config.yaml
n_layer: 15
d_model: 256
n_head: 2
n_kv_head: 2
head_dim: 128
d_mlp: 1024
vocab_size: 8192
activation: "gelu"
norm: "layernorm"
norm_place: "pre"
norm_eps: 1e-05
positions: "learned+rope"
rope_base: 10000.0
rope_fraction: 1.0
qk_norm: false
attn_scale: 0.0884
bias: "qkv"
tie_embeddings: true
parallel_block: false
init: "trunc"
init_std_qkv: 0.0312
init_std_o: 0.00572
init_std_up: 0.0312
init_std_down: 0.00572
optimizer: "soap_variant"
lr: 0.00561
beta1: 0.95
beta2: 0.99
weight_decay: 0.091
lr_head: 0.012
warmup_steps: 200
schedule: "wsd"
decay_fraction: 0.739
decay_shape: "linear"
final_lr_fraction: 0.05
batch_tokens: 131072
seq_len: 1024
doc_mask: true
train_tokens: 536900000
steps: 4097
dataset: "wikipedia_en"
Each number is 128 + 32 x the weight over its row's rms, rounded and kept within 0 to 255. Layers, rows and columns count from 0. Numbers have three digits each. The size before them is the row's rms in percent of the matrix's.

# layer 8 attention key, 256x256, rms 0.112, rows 239-255, columns 0-127
089:132180120100059119091083129088131114144108106114145139156142090116152098147094186131171186090110110103101106129109087173105166131081104126088090168095164134150157179164207133141153151128114155164091123189141194122115141137132120148179083145167095128145148130138130129173100111172172123126190115121133141168125097107100110123066102199142154124112119150136149121076106080094079125169130
082:137127158139076121137124153117096121136102143109099127189080146153146140143173163113162057082093084159138083112133122140111135123085196189073185139185068053138156097090187106150146124128118134120165136107174077160195102151085102140130120083178098097128069134162047111141136076147169169127163143119090076047163088160143111117139100207109099115137167141126109174102111104165072133099164
088:117130144144136140163103155114091132123140174162127111172089075146168157073177109131098126160059153074060111133078168160107124106108116154103137123123128143134126158184090142105096147076132128113149120104115146108133123148094120064174146158174131130137159080089071110136156064161102092095166148092167122090126107115160161091131146128130094140115175122175135169115111119122127119112170
087:116111187151083134182119106159087121151118072071138191145112209116136127158204096110118128129113135128156140156098130119144076127091177109103071196124120111121154135062140103151138156150103081164193101086163129072150157084188172128101148124114122167128095090157147099143133077111156087146146069077131166149095016115156121144121107145153097117139190122094086115157143144161112119143142
087:072106128139145123100161152183103148138196144197161151117155163139125122115086118110137140151142170164151114138122111162152125146084136118108121141126100135104131099084129124085196127140128133071125126115195097099156132129134105122121156130131150159114088120067136085086104059164103105090116175108133158138101108156150102127160192093121135137094158081147120176091107104166119128138077
091:097136092156067131072097152149160106164093177041166171106138147202114127133162094149175123075089197125215073081113134131132124167094139145150168144176158076156109153096141136133156101070077136166132134117126143211102111114133073128103099079202165110115142115116152138146146091090134145109098092116104102109088093155200147128140167107098129144122131195146153133133187128162228134122115
098:072126141164155102155169122132144132122100101076123099165206133198089122158123059079142122100149164139130083123071109072119122169125152133147124111093161188121142108096202146126129124124169133131142164137123156141134116115174106136128089094126167126195154152167127082111106136034129129147094175116120134085164060103122129076137055125162121123142134158131138108160146133160070118155139
084:146180173140111145084166109151094152101173138129137081101079130174129155088129120184070155144072110174117147113129163166180093107136120149135148098106174073157100237103138119094165135103123095118146151141150158190161156133159101145104189118135125189161098152098158150174141161166124087091114076151118166156108112096132081123115144168078072147149077123116154130099157107034149091139116
087:097111111089131121083084156131150093177137115119179116077142181133123137131144100129158111107093169108143164105104098197088105186118142122172075123137107171119113129126162096169159084081161143080215209139075079116155174095152146145103123145125128133073153157104096145146179140133138099164096124145125124172093085145091137096081117098104137181088168116098119156218081117152165186141050
082:110092130140153124169163122115088109109141120158101048106132062112179133163091129200135159053082115164155155116088178101095203158144194110135101091134169132162120115128104174107138145158168097082129132176137150133159142130099121088068053105156069099177124127114133085130142160084125098162122096108142083133075108124146176167158156091144119136202151189112109114116085126117062089133201
090:123101113151096173142122071176190120166137157087134188127115166155190107169150157198140171161117064072053095111139082133166096100183122109120168106154128149133095166180187176149156084123147168099135141123131171139139120094111129112145097160089126105076111127170150086102104175127096128129144103113132110115150153167174089135123154158145176050176159100128088143119152127082147156081172
082:188177179069122121096099125120173113154160137174118111245136097118122081123171100075178095114134102080084135144168109168142161161115135137097136120097146114095198118177040095160054094157133085131117176197097044130107126117159152107157107148155158226138109084121159124165110127162108045110122137128109145150103111115121175114135147106139162187166145114134147141145124083120155133167098
086:140111161142139117117131157227128169119107120083070193104128075064135081110093179139143149122193131096118131127130127115145094072109122177145141146127120142127094103168143048084129161081098076123128094157138153096080127112171187116103166203139127031160150106113151127171103078105175109136161126135099170121170144166147144128131140139168131129118155144094102137108101190094172166100160
084:144129132110150140121158120083089154143151168118094099105141078178187115125145131125057150110120118129184117117124153139108117116163089118043153119147045147137113131155133156111121134160187149182086133079109110155158153116150149063144071177112096124114142113117146104088110094157085163168103132087127177158161134157098128144174091115172143135164138163112144099109103125141141081121067
086:134105153140118084160121153170074180206112092133107084101060193172073201123097091147118128136135130177142168069076126171171120106114100134147072139130063080128113131113152092069130113131120117125085103154145118102194111106158134114149160078085045133127124128163130136104173144186146111079118151140151149094183230147133178091098164114177152085125144114166155089111120099174143160130155
083:119131098120199069121117142070195151181083138147108123165093130146110155192098116100177098201131146087183090154133031137117072133132103109082113167112156087068133139127132127106086134144143162147136113069208145072122116095137035139133113134107117101153072187163122115166120144064190108139167130150169134101129160115180158178068160123118111140119107124149140148099160153118180099157103
093:096119104096144174191134100125096055104119172134172137153171129100141082076083121144115123180097125105150118207155139139115111086104122146117151138102131089117110156155123076093132151134108124125167124185138116130057114110119150134121119135119109083141104109178120105155100049152137106138084110114136130180135173165136041160158138137103184138152070182140174113178126112136100121099050